Part of a small language model's weights.
Architecture: rotary positions, no biases in attention or MLP.
Training: a variant of Muon for these matrices, 250M tokens.
Each number is 128 + 32 x the weight over its row's rms, rounded and kept within 0 to 255. Layers, rows and columns count from 0. Numbers have three digits each. The size before them is the row's rms in percent of the matrix's.

# gate: layer 8 MLP gate, 512x192, rms 0.0579, rows 9-94, columns 0-47
# up: layer 8 MLP up, 512x192, rms 0.0579, rows 9-94, columns 0-47
# down: layer 8 MLP down (transposed), 512x192, rms 0.0582, rows 9-93, columns 0-47
gate9 101:138144137210105161085130134051160124118133179189128090147085166116106082146176115124102175111100149169100150145098107121079097078103106109081132
up9 098:136182120188152172118159124145164095139139102130148117032169147162127094130150098165122101127142123123153120059171139088133127108119051074142118
down9 099:107161167133077088100107114079098158140169144123130111119119131164126067094169153106135055111076135122171081191139096122111102145099116181139119
gate10 102:103166083134134111064113098138149089119153142163105120171101153124098058209169080172158135116182125157071153104116197159101140140143148160111111
up10 103:113100122129138169101162140095134119117094199108133082157099163124160180101098106144179147158114213119167129114174103125155170117059138126136160
down10 103:142110039120129190058131117134139102123120087092146133136141130118149131139090072141157126138113139165103129129168124157103114101144192152106115
gate11 110:126146108181145069132132179156115083135143108143161150141094153105152091148138065124163128166147118108100156139163088100191122133090103125123140
up11 105:136156086131116083091121134163116128203114194107113130158103119060154044175127092138123123046132047091116103142119135101121121136155119124103128
down11 107:080150081124139157133143197106094127145090162121145093158163150106121130113130139091123060104100154127156109119104133139110075156111152016123130
gate12 101:132193114113121160161102108147148142067099160197145111152152122082093108150162095118128169190159121127183165174119154057180094157148108135093137
up12 102:140112108112111141119118078149089138134121136154177093109092144104146143106137060129104139123142076095126095103103144159063071100162098061110142
down12 105:143090182156071137157081240124090091152148107143116083140152091135167111076099138151109103135173157116120152137136110205062145091090165118193167
gate13 095:111174143155149113118164131113152126098084066128120096186111112076103110182180116180137093107117034147122094160105166143132143120113126156151139
up13 100:120144155144095125105110142134111135145074099203113156121094131102096145095122125134093101134102114099090105141096083105146133123069052115095108
down13 099:149086080105138162135165089116135125097169094114121094174151156150153107158115121127110162104162154122113153114116160133084115147172168148144150
gate14 092:117192164097137109196161154086092112145126117162148102081176109104152168153133159181113184108147105129072119169122092133145145165095174110149131
up14 091:104119132096137107115172137117117130124101109102124063105134121151208133182131126137110112169115153153148122155125139132117186118124100153094100
down14 091:166133152172154119086119189126158118141119114100077118154126186173155157083145172040154102143151176150113104089140134104161103130121110129146156
gate15 095:123105073160078183092127126106186138120133116156144137114083129116160115119162189154126154142192159124121181157081060136099120089113135144092107
up15 095:060109085150097155148158142147132092126156112109169127074159099145165100107132163133162112142172107180091091115102126151075180120145135140140090
down15 093:144168157123138100139115156130117125160139127141151143144145125105063131174107083102128105087068106109186145120155133113189074209112070093135141
gate16 105:108113188123093156153166073134063126126124137140095108112153152109144138128071107085117081134101118137141188119123113142137118162133090118108169
up16 106:168145129143144037118174156188144143155093110155083102143163142130107126086126105118160117142074117146118102159127104115136119108155131185103079
down16 098:141108156163100144113076095111088150143119131120139160109129092089134145184110116064172131129135109132139136104067095118089190109132050153076191
gate17 103:097158100171068145158181137121167061138118208134126120138106162056135147169152128097120173139161179180118130111103106128091131140099092101160093
up17 103:160157123153185074164132136105089143118109125140148190133088140169166152144077076146173124178165127156103101127172195096163089148103109136147133
down17 106:112189131096102138137159133133112070159101196142142126128080179106188098120129066092165133110155144132087185121163187079125150072099068122123098
gate18 103:129095152128124140176151126127145155084069149142172111107114192212141159146075113101115079172142156089091150142145167120114140095169114136106096
up18 107:122147109068154120099152055174096141150142122123074117139098161139132117187132111160164141132168051173126095097089104144137127086108126120204165
down18 106:113178117116105179098146115128105169149129090137130100158084133126077052137143190129127127074136163152094049092150134111192157092148110102114169
gate19 101:097177107072082125140112144067167212112141133088144126122103215106096170116150176147144120112110112159103129128083122115089099120113105113143117
up19 098:049120128146144148116166102137155093113151195180135124175140116134088073092103076139132125073130152148088178167127143106194187097142080098149197
down19 099:163082107167166143093143085103120154157044088131094107172146172135192155165123141161122119177100144204143183138125117087188099169083129067070133
gate20 110:073110087146125114112146070128099129184134154169190115143148138165134127145088092158131089139112141130164145095134125142141108116184156151134081
up20 111:171150166142123134185081123154190113123130135114105118143131112100121074112141129086182133097116138141111110135115126125133106172125130119165193
down20 105:121117134085151146190102091150141193158131123095126119140152140111134184101145134096117142119126150160107155116132091141144104122163122092205103
gate21 102:143107158112127087123086131116143093156132129130098085075099143137143080065088078145123104135119075153115165068098144130150129091140116104127092
up21 116:109114122118116096145105182165128060128128136101131131138177091140169160168066109117151172118167114115121198105125073194073136179148176149108127
down21 109:131091118169098089119093125122188151190141233075145130129143126135156145143087164075113172169118137104106115121106091148142118114136133113111115
gate22 099:133122152100147109181127162068160193099087128197096076088075145117141129107120089125149103134112121180113156157095140188153060131120146074148139
up22 103:164117093134133171135143147086127149165188148147135112137191159156118174147085127078162152111170125098082085093145134176096114117135108095080123
down22 104:149119114120108116137162120081131077142163152118168111141119101085169152183104161132141143110074140136076139163109163165152155110109121111197139
gate23 098:146149165137114172100088112152134109128124175144147220161165164090133123123180150142143141156114156104070148096169082081103115147129125100127121
up23 103:128123106098123077125161167169123180141142118092150145150075156135077193080137143147149152115092131165086116146101074098155108100094178059151119
down23 105:177181171106131072137060128162118158145129175127119159103129155110121081073137075150082068086098131131061136095163086149152078087067145128149151
gate24 105:125071158195138113161148124154134076157168075087117142183085140111126154125095101126148193151145077160155139157165102068127176145129194174079175
up24 105:097151063146094132139185134111117193115165214129136104160148069135090131128155070105118089122168207088167102098112139104156132116128114083137123
down24 109:140138079155054154097145144112147204102132150101111117139130081119102030096118155134104147102151128103175062061130134087111129096096153124124119
gate25 095:156127093162081124108135091164178149166116099166149150062123139154099151138172097139095094124084076101116173159204135172125089143128096128110101
up25 103:109079076134130136084126145140196160128104158145088101097100170128122125150153133065100115146164116168112158094133127141130081135117146171143149
down25 100:212153126095081181095160109151163158153115162163133165136102131143095147124104121145168132067133072143141154154071167140084118158058131151129150
gate26 095:086118077109109111118113112135134102151201070122115175198179186160058096156120094126146103121128111129206081152196135184141109081110064180121108
up26 100:142150207056072147187151152147159126157067109102151118098136155076114117108161134117148091135166125174148148066111119158147107148150125122145118
down26 098:098112193162159183100144169087143117106082092121146132150172186102147086131097117118076113168200141109091197126164104128136169114117156067138105
gate27 099:183118157092077074110137174114174099129129093137156107087174204049075116167153147101102129140150139113129090152150093173114131117148116151058088
up27 099:157142152120132120171146132143120113116180188166085165134114121142154145182150109125167181068108150152087128133124154120123103117118121168101111
down27 094:163153176130066140105144150091166112088152089101122127128177124099127123168083153150199163161144099086105114136104142116161156132110130161082120
gate28 096:138153128161073159181145130150156122123074082110103126113137143138115126167105125112117124151150111130157154148134138133120082124126096141106132
up28 096:100134127156114129124083100117140150117095104166113116157097177156132182158160150113119170080104135153086126120098142145092103144120152082117098
down28 097:104151147209114194083092139094113098080055070090069132069127141152129134167129140132133107133165102107157138139089128091121131160144137158071121
gate29 095:119097171128040149122146113092120154157125143153072090119132112100119186112089209179097170154112150026134182180102053122175135073065153179119138
up29 093:151169159113047136127130149139170155112137068153084114071093147146128094123128127078110095090089139103172094154116096057182106156122080170198090
down29 096:162150105130165132206129145126107132076126109114159135165113135168128077115148066072085156061141081150117040130164189194137146174136149102070108
gate30 102:121117111156117114077133124111096113113103127164097108097104141175089175146148113090127119120141188156145112125154109086145126118129158134128114
up30 095:058186131087215130112138153148124092124165119138136140092148120174123140091098166145101123201149104142130090079133111137124142106184106130111047
down30 096:092117141154186120111067124125168099083127095143113126095102126143159159173176091132079162141069098090154098138134104079147135137093072171131135
gate31 095:128185081152097151170089182134104096112125134156157154054185176110155115101140074152058175114175145133147092126159136148119136177141134128146156
up31 097:134071141131170105133139178169116121170114136138175165105179132142131114108191075121135119137116142121128139117139121135147179146128145152115179
down31 090:116156086109099132095142053128085115119119136108137116122054095159156090143142130114062137138109110107092150182166198108140117077136117130126101
gate32 099:119152145154108111120140162107138128133150197154097154101135114089059151124116083125142134125155070123133134134158036159162143136151152131132149
up32 103:143070107091125071075120096131088127158124088103099109144194087141118109140155112170081149055184187174084169155100110116105135106100105121179081
down32 097:143104166135107230117168161127140165096080148138163108125089088140118132215098105118145137157075056087164147100108128131064159147139176129153161
gate33 097:172149123095156100042104120128064128151147180119115125118213169096127124167105139144163109107108167057130177084060151141143185115127104162146211
up33 099:136134111136144130112187137153139125114101136183119157092075089161120115049142149182107148152110111148109134159127149135156154121124152132152111
down33 101:155185097130129135142152090124185144128181117186092146128136167149098178140141069114098145127120108078096093118096083158115091159161133077190105
gate34 099:105199093154098134131141133147129154134134141124107123163141119117172140153109105084161155121098192156141151117158078070061128119096141163076112
up34 103:120079127134186185124095118166113121114133139142136119158123090079102125140102141125143095068128135099146125143181130054109120150172112113059141
down34 102:170059139070197148116130077177089124110117081161107108131115160150081058178181127180072054111107132169103125146158146129137189144170101065219183
gate35 097:190114120113132144137115128109162147102129115210153123099051195071056098157126102092104138151096182131091116143103110156126153138135158068142140
up35 101:087146103076099151141116116172157116144062136088112121175119087124134074122083128161172109130175165129064152137129167138169167106114102128103146
down35 106:113125105149144107139100151119173128155118129169151091126141134156083092076143170099144125174134095112096099131126167107119087095155125079076154
gate36 101:188169115147133056126132118154213133076103121078139094146132163107071181066144108131131187180121108096210122172151144096194168139171115116072181
up36 096:183154123082074098121090139125173088166112102096110162146163124108143135103176085149123101116127135195134069095101120170062114139108107126110144
down36 096:101042136144100168192087132144124149056153104142132097133177138205143159186096129105154121116193152139122104094160106163068139156119166121167116
gate37 103:120109177133131172110101100121088108087062114073129152169108045046152119152131093111118115121143168128135140187152126130069134152116104049093117
up37 101:126114195126110135098155138099083051106085062133123100151143080093146111090147099147097105121158191132168126183070167215145160143119081107099136
down37 107:171160119111159108128114158148128160162203143158166127125141206199135136117104148106124179146084105115105091047155110090173092072171141194200153
gate38 102:080134133113141155144123077151181105135149119140154143110067113074162137085128063153158126144105115140077170108144128098181134142094108139129115
up38 105:136166101094127095121140092100135154163097115117127105093040075130153134136136132099182095133141130193110077093119154191098135168147145159128121
down38 102:141172112108137074141171149104116102140116082083187147157109175069106103125130130100173107131159100157083147100082099195137151142079134112090162
gate39 099:151113099049112092183105159114132153166129103119099147115135124057147140128130074147122183198105096171097187166106138138110116061160111157079094
up39 094:132165088133098062105071169183181155092085111097179141127158115113116130106121115116140105131098068159080135103143108094118133106155093140189099
down39 105:142119049143094104128096164167154152153146163104155114139084107163175114093145105122087122122068135148152148124114113108092095139142093141128107
gate40 094:080136104156091135250141055169102116162084095155108127123138153164144150166091195112091132139135158131126162168146098125117123098135132130120202
up40 089:127141119108133183162081138117161118121147134168181121041147130114139141146123095141125154121137170182148138110133180136128125129108091129153090
down40 090:119127138129147155148122125167108125123080091128100066185183165194085129091077131138147170129158098109128102105128115139162155122181195111103111
gate41 098:067208120170133127151160162141123102076095144169106100190142110158139136109122097142116146140131129100159156084154164125126123184119129140126165
up41 097:158106147089149181129114146119195146097110141123169139190141124088092110170141136127108072187110088189182068115136209166187126160108082137106072
down41 094:101106100142158113091180144085150175141095101097185122145162113136135082154131087121103049184135123175129081143133109124193111118164139128089149
gate42 111:133137102170210113114147075145101128180089101117150092106199144164109186070148074160095083158076087110167169127180105169123120129143117189086148
up42 108:097128140107080220151128173098137129071126155105087181178124119137152099161113166130095141118160205116099087177137133086153164104096118126150098
down42 109:119097123139100196111125169080129163097144180120152112179099127126142185082168187148163128167148151132087127116136201132151110123128189125140143
gate43 098:129111075121128121145182094191129140128109158100094107120170134175052117082109127132098119111124078096142051064121123143128115149173158110168091
up43 096:103159172103143101104141088123181109118117122146120167121126196133148161095166123141142106145092083084143143152090104136187137103101130199113160
down43 088:131119122127104087155140121196120125116092144127123123077135082231122129108109098114115133169154103122118092048163137125116114135132190096155094
gate44 106:131124147124056113097113145111145076086147159110132136125088183139176149083156154189133117088185143080116080134151091140144153183125141101118132
up44 101:121151052144134145065205203075137124135113141184123142090100192150122134134085157154100090172077115153163115136138128123138170124109120154083075
down44 108:127165138123129160135127132049177113173133150159092154150101134106153150139088127078122158188054148155200111092107092179117144130149139221152114
gate45 089:135092159116115153156094119134088118134101162142050128181145124126161120089159135136161119140144158127173021136057098121108120132102164126126116
up45 087:088124086134098125124142129101190104130163113158122064185084097044161101102094053156103103152161119108099085113094129128134097100100134086090131
down45 090:143131122120153114150126088187131123110152097095068193137109114178067119131130109185122097113123109143147142105125120133099162182175146117160123
gate46 092:185094129138156109116124162110091083165134069119137126107133087126133134126145161107180146189136135129146130112124099081125090115145116095168065
up46 102:157174055116087202142119092138122133173141150147110138175119135098127137131107142181124113117147097126157103084147116129100134046132089116106102
down46 094:154184128123136147136127095132144139079119092093052154099107107186148097176122100134124150141112130088122111090189131147108125131132118138167071
gate47 098:056151141118123149085153182103145148151125124117134126080118078104184141148117139062158146139129163133118167160120159184146063163136129132180145
up47 101:101167121085130110105137154135183102130145107086116091090115142134118110115103173089160096125142120097120090094079162151188154220076146169105110
down47 096:126103139115123146115117126099102150209094144141196120126185123133159103164131108144110136062111190188139159128119060153146194092122103121172112
gate48 090:105108160127136140170066133141124089098107147146169144137158106203133158107184153125131156138137123141125175128085113108120182133211142110142089
up48 097:162143106080103182134170140161099152187127134143070128170128095091187124136083090108098076175110127119170128148075126088139183127111137100140130
down48 091:152117158112156114122091132114149170180164179141109113099106130147088063128103106147134142094102170115172101105114142098123172093134110122106108
gate49 097:155121094112147153068043086112131109147100076151149131090076144147177151119140086133139199156140078137166121065175096232081143171115143162155172
up49 097:150101140159165184182127166115097141116099151200095132118137068106109153111039120103123129125126134159119073147141089179058119098113163140087105
down49 099:064077122105137100136132084061168105135083165173048088107129173130100073136128129113148120161166114129127151077188138117113165104155072115136097
gate50 104:124165144112136201101155142125118115146106103159144181099172120138111204081164123168118108189230132110118184071114102129109155119083114151149145
up50 113:155147158185113054129177060125091172150121138150105119075135119122210173108196147132175084124172034169138122118088150122136084075170171156094092
down50 114:132134174134114191161182116140136107112142101171089133062130148136111134155114171167144106156128101121084118068105151132133127057165173176122071
gate51 097:154150106146131125130116129183136167172123114122143153100122149108055131123151089128097137171132086064045105133112160147189087145129087120122149
up51 095:085100172098132129142112094113158143100119122131144083126125109112150142132137082099136049082146124153104114114082216098100114103153133122172107
down51 097:158086095095108130132153184187140096119111164137123106137167153038184139083114102150121106083156112140102064128113199063205075169126192126143121
gate52 104:202148125142167082208083124121190053141098165145117121126117106175112141107123149107113150137158143113118124026129107120107135090108112061068107
up52 108:111080149081125117173145144121158077125115117166107140112141112112103124204139114114173117107160145131100130118149090135149159114094109111165122
down52 104:137056132152163102129107122111093100127181102143119169133151185138148056148093106127130179120140101166144173137120147149151140099156118124144137
gate53 095:144142154162102115123090070058068089084106102093123097139120100144145135098141097175093127153076065094134110088162090130099135092189168130102098
up53 096:148145110127077135194101186193133061132129156119136160160156099151139143125135124085081165072185109145142093152141100094166169089140121109130199
down53 096:097108149129135105126143079129113168087067142165137115099142140116115077130086112133170110125138102141143089136184125155122069168139111143095092
gate54 099:139069126104140107105077075127111156146153174191090071142078107163127161197152108164145144064095066084089165102078126114106098120140111100112102
up54 098:078156102096138126120093129157121110092155103147196180114111148176149086111091139150121107099198113114040156074130129102143125111067108141145162
down54 099:114112119151125043148131115116076101118178110125080152109109109151124100123089192145110149136098084116167199153143107114150196138068126164136144
gate55 092:170137125051097121138132142109112110159097090120119112110109205104122206105144128127223113125113204096127167119108173122112146122139100119128137
up55 107:188145105107114160154110096167150118130120157090154132104163106048168135110138129121116161106255122160110066165196146088102118168154093103182194
down55 106:080093110139122147145059097164180077144108136087154141106140124082165093162068170076110151128152091104152082145155079078090164124128201151107158
gate56 099:135106117099184072116150140125104130127079102147106158122129150163162053095117153159114100149141125087178189155142159160087110169113101167087152
up56 103:145109179135154108158162113049089095109109089124159112131124153083095136150127105103089115130083161150126108074158089172157099093161109135133116
down56 106:200122124119131128120149112058131132127073102141103115144115165114133112111119131132160136133132146112133154122098152096170139139142136125084082
gate57 093:120127141130163112153106099091160167131105127160195139133151140174114188135087142129118084121148121094105120169132103145117255126140065072144132
up57 097:097154113129127169156120157139123054163142159108119147124120070193164152163141097120175086119131070145113131160048138140149067104127198132084129
down57 093:050077128097112090161138150122160162111066080155203098158126112177113120138086146127109152124168175147148131131182135143128147188134095117116103
gate58 096:057150069046105154100096113133134157211135145111113115104096120146147047203134115105123121091089168180092158118108127117058129152114116164123139
up58 105:112097166081133068174078133118123116159173131159114149162121140129144166090135105107110114147104082091150115072141099130058080122144122095095164
down58 104:084136190095115131126130120115095120168193086111116133179157127165068101112106090135151087157081133161062089134161145166094115100160138137110188
gate59 099:132185198168117159117130108140061118093140094145095134145132131106121120178130155120184122140115095105127199128115161106118099122130118038115093
up59 098:168148147150164154095200129047171123110155151182156075144157114116107171181104181166172172108115085118146184128133131117137092140121134131097090
down59 101:113078102105098121195155125132096111127103214154181133096126151192155116145124120093112151169153177186158092112169093140169107120146101174178136
gate60 097:147144090080077139078143137186136162115134157174162147115115111088104127197134128140134141100126098089109080137162127105073184119120130047068181
up60 094:174146148178099126116113137152124099164182186132134130224101152170130112108150166111157086155088130142116116089120120100129135174103144086130126
down60 090:187156142148071157106091107186138160106081125086110126135143101076154123181129208202121069127131084120158133149110101114080194158085134107115192
gate61 103:109162151159135160123169166034161123087126103112125122136131098127076149152114098115194120148081131238090170091100117137136099148187194128150121
up61 110:140119092078137111144110125104156114134074094151176122163178052152182102115117108162137123127142152133073175157149170099136079134177068087157097
down61 109:108148114103153097096112096137131150138134110154158132098165089142120069136148141088145114193140106078079117192162086053152106145133067098128114
gate62 103:115109162095158135177092171114133115099125125148096056102107134067143192186085135139189147107141104150073152134132088137088113106189119075128172
up62 101:159126071084135152089118152177158125176095112108106177131164102100062076131161117132075092140146179134181135125106113123159126160107084092144120
down62 100:167067142133150087097091105177151133096100150117141117131197101124119160180041128111125144142161132110149143117128056091122150148145124130117114
gate63 086:168155100128092135134103145173134114151102104165114173114119156088087101167086126159107134086153206126183185114151091083124111207146152073085082
up63 094:152147152096090128137167138127079120097131077094090099162176161066204083135153171118157180085087084065113163117129113127142115057164122152110163
down63 089:173051177116125144134074184133145119092160123092125163183130148130084120116182082128101150115136173155128106164172169165081107069139188119150074
gate64 106:103113137105094108150086113116127125183158176107183144149162092084109109144159098170202152119172115150127123078119094043102139176110133098102127
up64 104:122109141103156100131149115081119169134139102207115144039106162140073149102099111141101145151122090070161095079167146219115048124124161172112099
down64 096:166153178138150120091149155109134096093123136095161134098093168131154101128147135085094085079133164181140118132111096183109122105126123142121096
gate65 100:150129127165099100084121085150077084106137096140069139143062143104140127147183176059145094158151141119150130110098074139096194116165070109167123
up65 103:085159081146139155161151121151127168121163199151149057094067105108114162077159164082095111136166120101141116140095133121141137200198170106118123
down65 097:182106113124094148083126098149134093133091116132106110117166157151108121167086078104145050097166103163100141149128074114109144108012112130114086
gate66 102:105171115139146107090114165145142127102086070209069152145094121137149113142116093121113129133152150154214132145176157160065148117101174138080182
up66 105:167150158119143179107117164099118148139141155118116100141135081159151124123146155106162153132101161168112128064160094177165190110090057095082057
down66 109:180125150108104155139130195059130109131068159140106125083105067136125099152150113078124110100131152107142099071186081127089117094110142178122109
gate67 103:154123160154128110113174121084129108120107119122103177143132148104059147132089166125126146097134136079109070173116139210117145179090092128102143
up67 095:127109111109121180126196169084141128149105063111136117096121134107115105147141226067140145074113101092112161076130124148156078127124108138154122
down67 100:123160143157073127102116166118101176100126125103172143101155130163180125086124080135131125151114129179117165155097124137155047111162165176150119
gate68 098:122118150124120137137103139092131128103166088135094133143090122174071131188073107130103126124114127114101117178163107161091137176158090170152088
up68 102:132129170099058168080153178206154199193140144166118084165136155117091113156123147164149141133138118121110104112160137112114100156197126129122172
down68 104:120105152094118172188160175099186147147066112168115173161108138168066171145085117154089101118113118117130063111084177104202178148150167177083105
gate69 105:126128062177159118133104149131116097112075127126108106165136160134088097105091095125120083200214135169190119108098064128138155142142135166135154
up69 108:137113166124150151098159158098088155137145169131117182071114131124090157125090069080088080171101100088149137114133151189158134122131122181125104
down69 099:083119100117053121048154092161118120128130124125158119089074127100107150064165156186128142125143141157142125118137149121102115090095125045143101
gate70 099:108110168214068145123070125106069104132155107131153142160148106131170142139098125130126151136088122120123117125091084079103142136139120108080156
up70 100:157145090166121094126135159096106131126181169113123185131186171172166170092121125119141132087085128141173139148143084123037110092107122150102149
down70 095:127123125082118164148119162101096075092152136096138125174159097069151127141108165076105135157137082111139117122112099154093171096051146091096159
gate71 089:085128134171122099122116101159177116140086133095169106114125104127123183151128145138165103144101173130161115107118121073145139137166115115161100
up71 086:141194176088127130112121127129086063119083123156095109108141066112101118153135172118116191141134145147106158123177118121126131139122124089114108
down71 094:161072133061111136145111086118141108112152213161070165107143140113140172149096152085185110173098150111183098175127094123100180097094146119173119
gate72 101:085107144104121177106146073152111095161083119129156137107110123117140123135117126153136088105109147100080123111105095143134116104095083074126083
up72 098:199134117140181092134129139216150098156167072147090111090125063114117122106110112122060128114076129145189096200138104124184122122126112151142128
down72 103:148160128157139131079110139185132182144111153127090119165081099083163090176128123117097102105114092163123097158135112062194093119082195183127146
gate73 110:122121129155191120172137069142114110197164085182151176130177150083158108122152117111138152146094115113197103166110076171151131103139135122118091
up73 113:144110117173086115163106185145098136118156108106129206127073125153131162123159150157097110102106100156098119204150164157159168122044115160140188
down73 102:132152180101092076139110097113110136170221109129154174114130143120126155135147151087161137147178139096113086120137083170137108055098102091134111
gate74 098:114127130218120098108087098057113121110112115099182157098111120161098116110144098159134145136156132105192151071147065172128095160148231127147096
up74 098:084151101152160161186085130112133144126081123084206078124150137124116112128126104120108137124131112149169127093142116088131177113153106156137100
down74 096:093094111122133117091125100072076094139121134150186188125133146111151135114138109132148168180131099108088193119075176119113064186064182208160115
gate75 096:107127080132175084130109133118152083160147151149087099176103079178156150095127111142152116132145098119198148124096091118074144130121138133142137
up75 102:102092200111098137122168084117126113108118130138146085101180142086111165201135161153046084123162128165137157157141137107089157135129134117157144
down75 096:127138158092204127121198174121093146114118093131149118144164100080160118118066144130085162144117165174116128086088148118067136094107127111136147
gate76 098:225124143158133113095131107087162149098117151096097135151151124128123061161103095147200108135084152124121207098115063095127184093123166096149115
up76 105:081053162092048160157149134102095105140090130152105144156092176148140120145140150094157093125063161109173152082139150177106096099116101122178118
down76 103:108087142117132109100177116105200130127128118092090091164109095106107131175140122169155130182052172102166114127099100115124091088139150142114073
gate77 100:167090118143081087118154129148128106080132127134114186121076129165156102113129088123126114111120102138064113159122108161093149121074109073154154
up77 096:135132112101117103153082132093099080131151146092138129091114086124050112119081132135154112148077080123101137147179151158153077121109145159137193
down77 096:158188111150128164133166114102158155108113133215051139193100120123152142129135139135094114112138162120160151128127128108075100189115099119107124
gate78 098:123202161144141084104167077141097127054174146124091179113075153125113132091072137105142139170089177101112089164188213108104175102143100124151167
up78 099:174110108142107137103110175152137099151141122179152108115054171135120101089145075117121107135179158121120163121135111137156135115125146119059181
down78 096:166152101184145120112150133068144081168145136102147138165185181138120131156129189062105101182107066131146074087139124069167126128103082141166167
gate79 099:122179131113111174060134109139140045062071094144097159169136099101152107083137153086080112083086093103130183096109123088128131116099123118098187
up79 097:160073212136107096145074136120137161139152173166128122111168101139129154119100098110112179109135174156135148168111131159189208114159120141161133
down79 096:091117110127140142153151133146110139088129134114123146113132091196151173112152106079170097111181089109120099147088108113176126109140119097082097
gate80 106:154149084172109123085106165099051060145097080118110171064079110148096134091138134186107148161062116107110139097162094101116113102134135116053082
up80 111:153142121160075129179123117077057116117049072145170078128173106134136103141075136113173110161072163129113113168076143124104141128095109110082139
down80 105:135142136150072109183135109083085170148110116106102129118083127122116115097117147207131183164111073151098140144066047135108049115115167143110103
gate81 100:120093113093125101123194113098104178102131122167134113148102072128084065158082119111121175070148099140112087111154173118142082163155057182138096
up81 089:123164140132123142093125140069136111091094125164131117091153098119117115144116091064139125181151112120067169188129095151128126148158146113097022
down81 096:164145082163063032128138112176140114110136120142146096112116124097126064112150109184119141132164124141098159117131147097136100137126128164078169
gate82 098:155131087158155167138164092063120121090119119146117119164088144157155117131148198108114121145125139142121186096139155154062126110107115151115147
up82 099:140121125095140097068090119126154192099105137152097180129135092113107082144073081113150133124169121074033117134154152102172131091069096125156167
down82 100:088118105174160190159112073144139148101142144136131152158079134095153062099181141107081091152182137170097121112179169101097114159092111129130150
gate83 089:196105162097182181128156139058065170115118153149095161125119138144069138158138166164158122128174149105135186128148100080086120179117108104129162
up83 091:111112107174128172133122113086155078093161100126107093168108147064183117152139133157113124118086047121109096162105184165100142171144182106120083
down83 088:091182131116101140163146149092056190138105131115131139117137206129112171122159194134170155161146159120099172114164087099104196114149112143090111
gate84 099:110163130159069143208135134128170139138171088180081130124134128119122077144085092116094175129128147158120163107143060153063116106123132107077159
up84 106:072118105117143131161093131119170138130104149142082087140163081138081199084166065124116138122158138171101187170175159192143110128159153107114121
down84 101:071178125125164115097114137142122148166143122075136131081058115161146144124163090089151091158177166145167155206165158095150116179132131107172106
gate85 097:167126116121082128166110101124105168156139193096158153095124098085126149167103126145104102089109069173155113180089136097160178142147093144047187
up85 096:112184111193097131108134121103143115123096104096132135187192168175144156140123110114169127101140177087161106141152167197129127140116074115104177
down85 104:085054130139126098116164155130120099130162103116138060191131136083131105133119133125189091157194127121145116100135135195156095103083085099126162
gate86 099:089083113108109153122094159127157098128088124176175114112132147150173085111114096060132172093058143078175155101150148072171076189105125146138142
up86 097:125129160132077079103164115137171137103167121175123143127102193140129142069189125100112115147032192122153119138050123129168125072112140184179122
down86 099:142141135116152126124177078164105051183124116169066078235130143148102123190139127181105099151143109136062161164091120086161201118093065135096098
gate87 091:125179112146069116106093181138170095140122108088142159088119063139097148158156066158158148167127153177064122125096114089144128162142107116150084
up87 090:126087088093130103160133131152098069148136159176160115078114171122167136139153103030136168051126122155113123151183203123141121112075095171113144
down87 093:105108140056130128117088112179121123147124174152125114132075081144137125142132075104146106195151137156153112162199120122092116188132139174120113
gate88 096:141101149154109174167197103145112140116114116102074106112135134122130180145111195120174143087134120138116133149125094134044133153105152125121111
up88 098:101117123155160114146132156119121176077154153134103170079126169086126120096190101099178205087162116113138097193163194173172088164149107133130121
down88 101:108148150202110136139126154091133209110191128141132193118132133088101112113167094070111079067161127116138156148126145123139088200083127167060171
gate89 104:083121144180199074126118152102141150117154148077098118107089120079157129133122150122087136086095060148110143122114085085119123135216063107162133
up89 104:140112101174113168107096171177080115139122147171082109100134135181093124112148153158135097110156179160157122138130170175136140113149183143139170
down89 100:192135161151159159117132157167141079133146090147096076127171142120099070171165109101166137094202118077116145099107133134079093143149128090150102
gate90 099:139162089101121139149105144112165162119154106180184124093202126170111151137118155093126077124128102166121135076118128130126079062124144121095111
up90 086:120135149196103121065136160152092070157141121092110109112153088081169117134095110122158181172135155115131111119123102084134183205148105122118127
down90 099:087145103134168135181110157098153170106138101139153114141191134117116125134107118112131085195140149092145164100180102128093083111149111105107117
gate91 096:106120115163147121130085112136124137107109139156125106157114142127105101127171073189138126150145150138123146132098114112083069121093138153163162
up91 098:070095122123144143153159131245161147138147159136127126141106169103137138129151141208113164131112129141168116150098120179158155058169146118125119
down91 098:084181137126140089115145198117124115136124135111155134169116119093110115112121104154131114123139094177131131140115096130134150107130175175144095
gate92 094:101160040154114121148075122126166159153191106159146097166156111139162158085113118165117142123143092158096141191119132127072114068126122147148156
up92 094:057122145089069113075156126104114130174126116165141114115131150126162192163123136143171126146079131138129119137143167097112145175103075115109112
down92 092:130129141104105144125133124148040081135189141146151080104146149082065100158104150143092130140151136162151106149106149112128127101134098123137143
gate93 093:150089124146130115115168120112133127109145198088120138094147134106167132145133112170146149150080164128156110190119111087149083109165120155227099
up93 085:118173118156122084123134137105179116163079149113165101166128134077145159178114088132121143154188130149164071134074126141109130144087103125169097
down93 091:153095139130158027115111124121129143111164165123139180137161101151091144097118124139136162133147117147117144143129119135205113106153155127150118
gate94 092:155118125142188143105091061167119070132160144125104169173133116126167078104079153120089107137039168145153174100100150104077144079104133128165170
up94 097:209131165138113096121149108113176095149050043135130084131139124134078173154150101152141129076135147141097158102149113174157079118149146156070135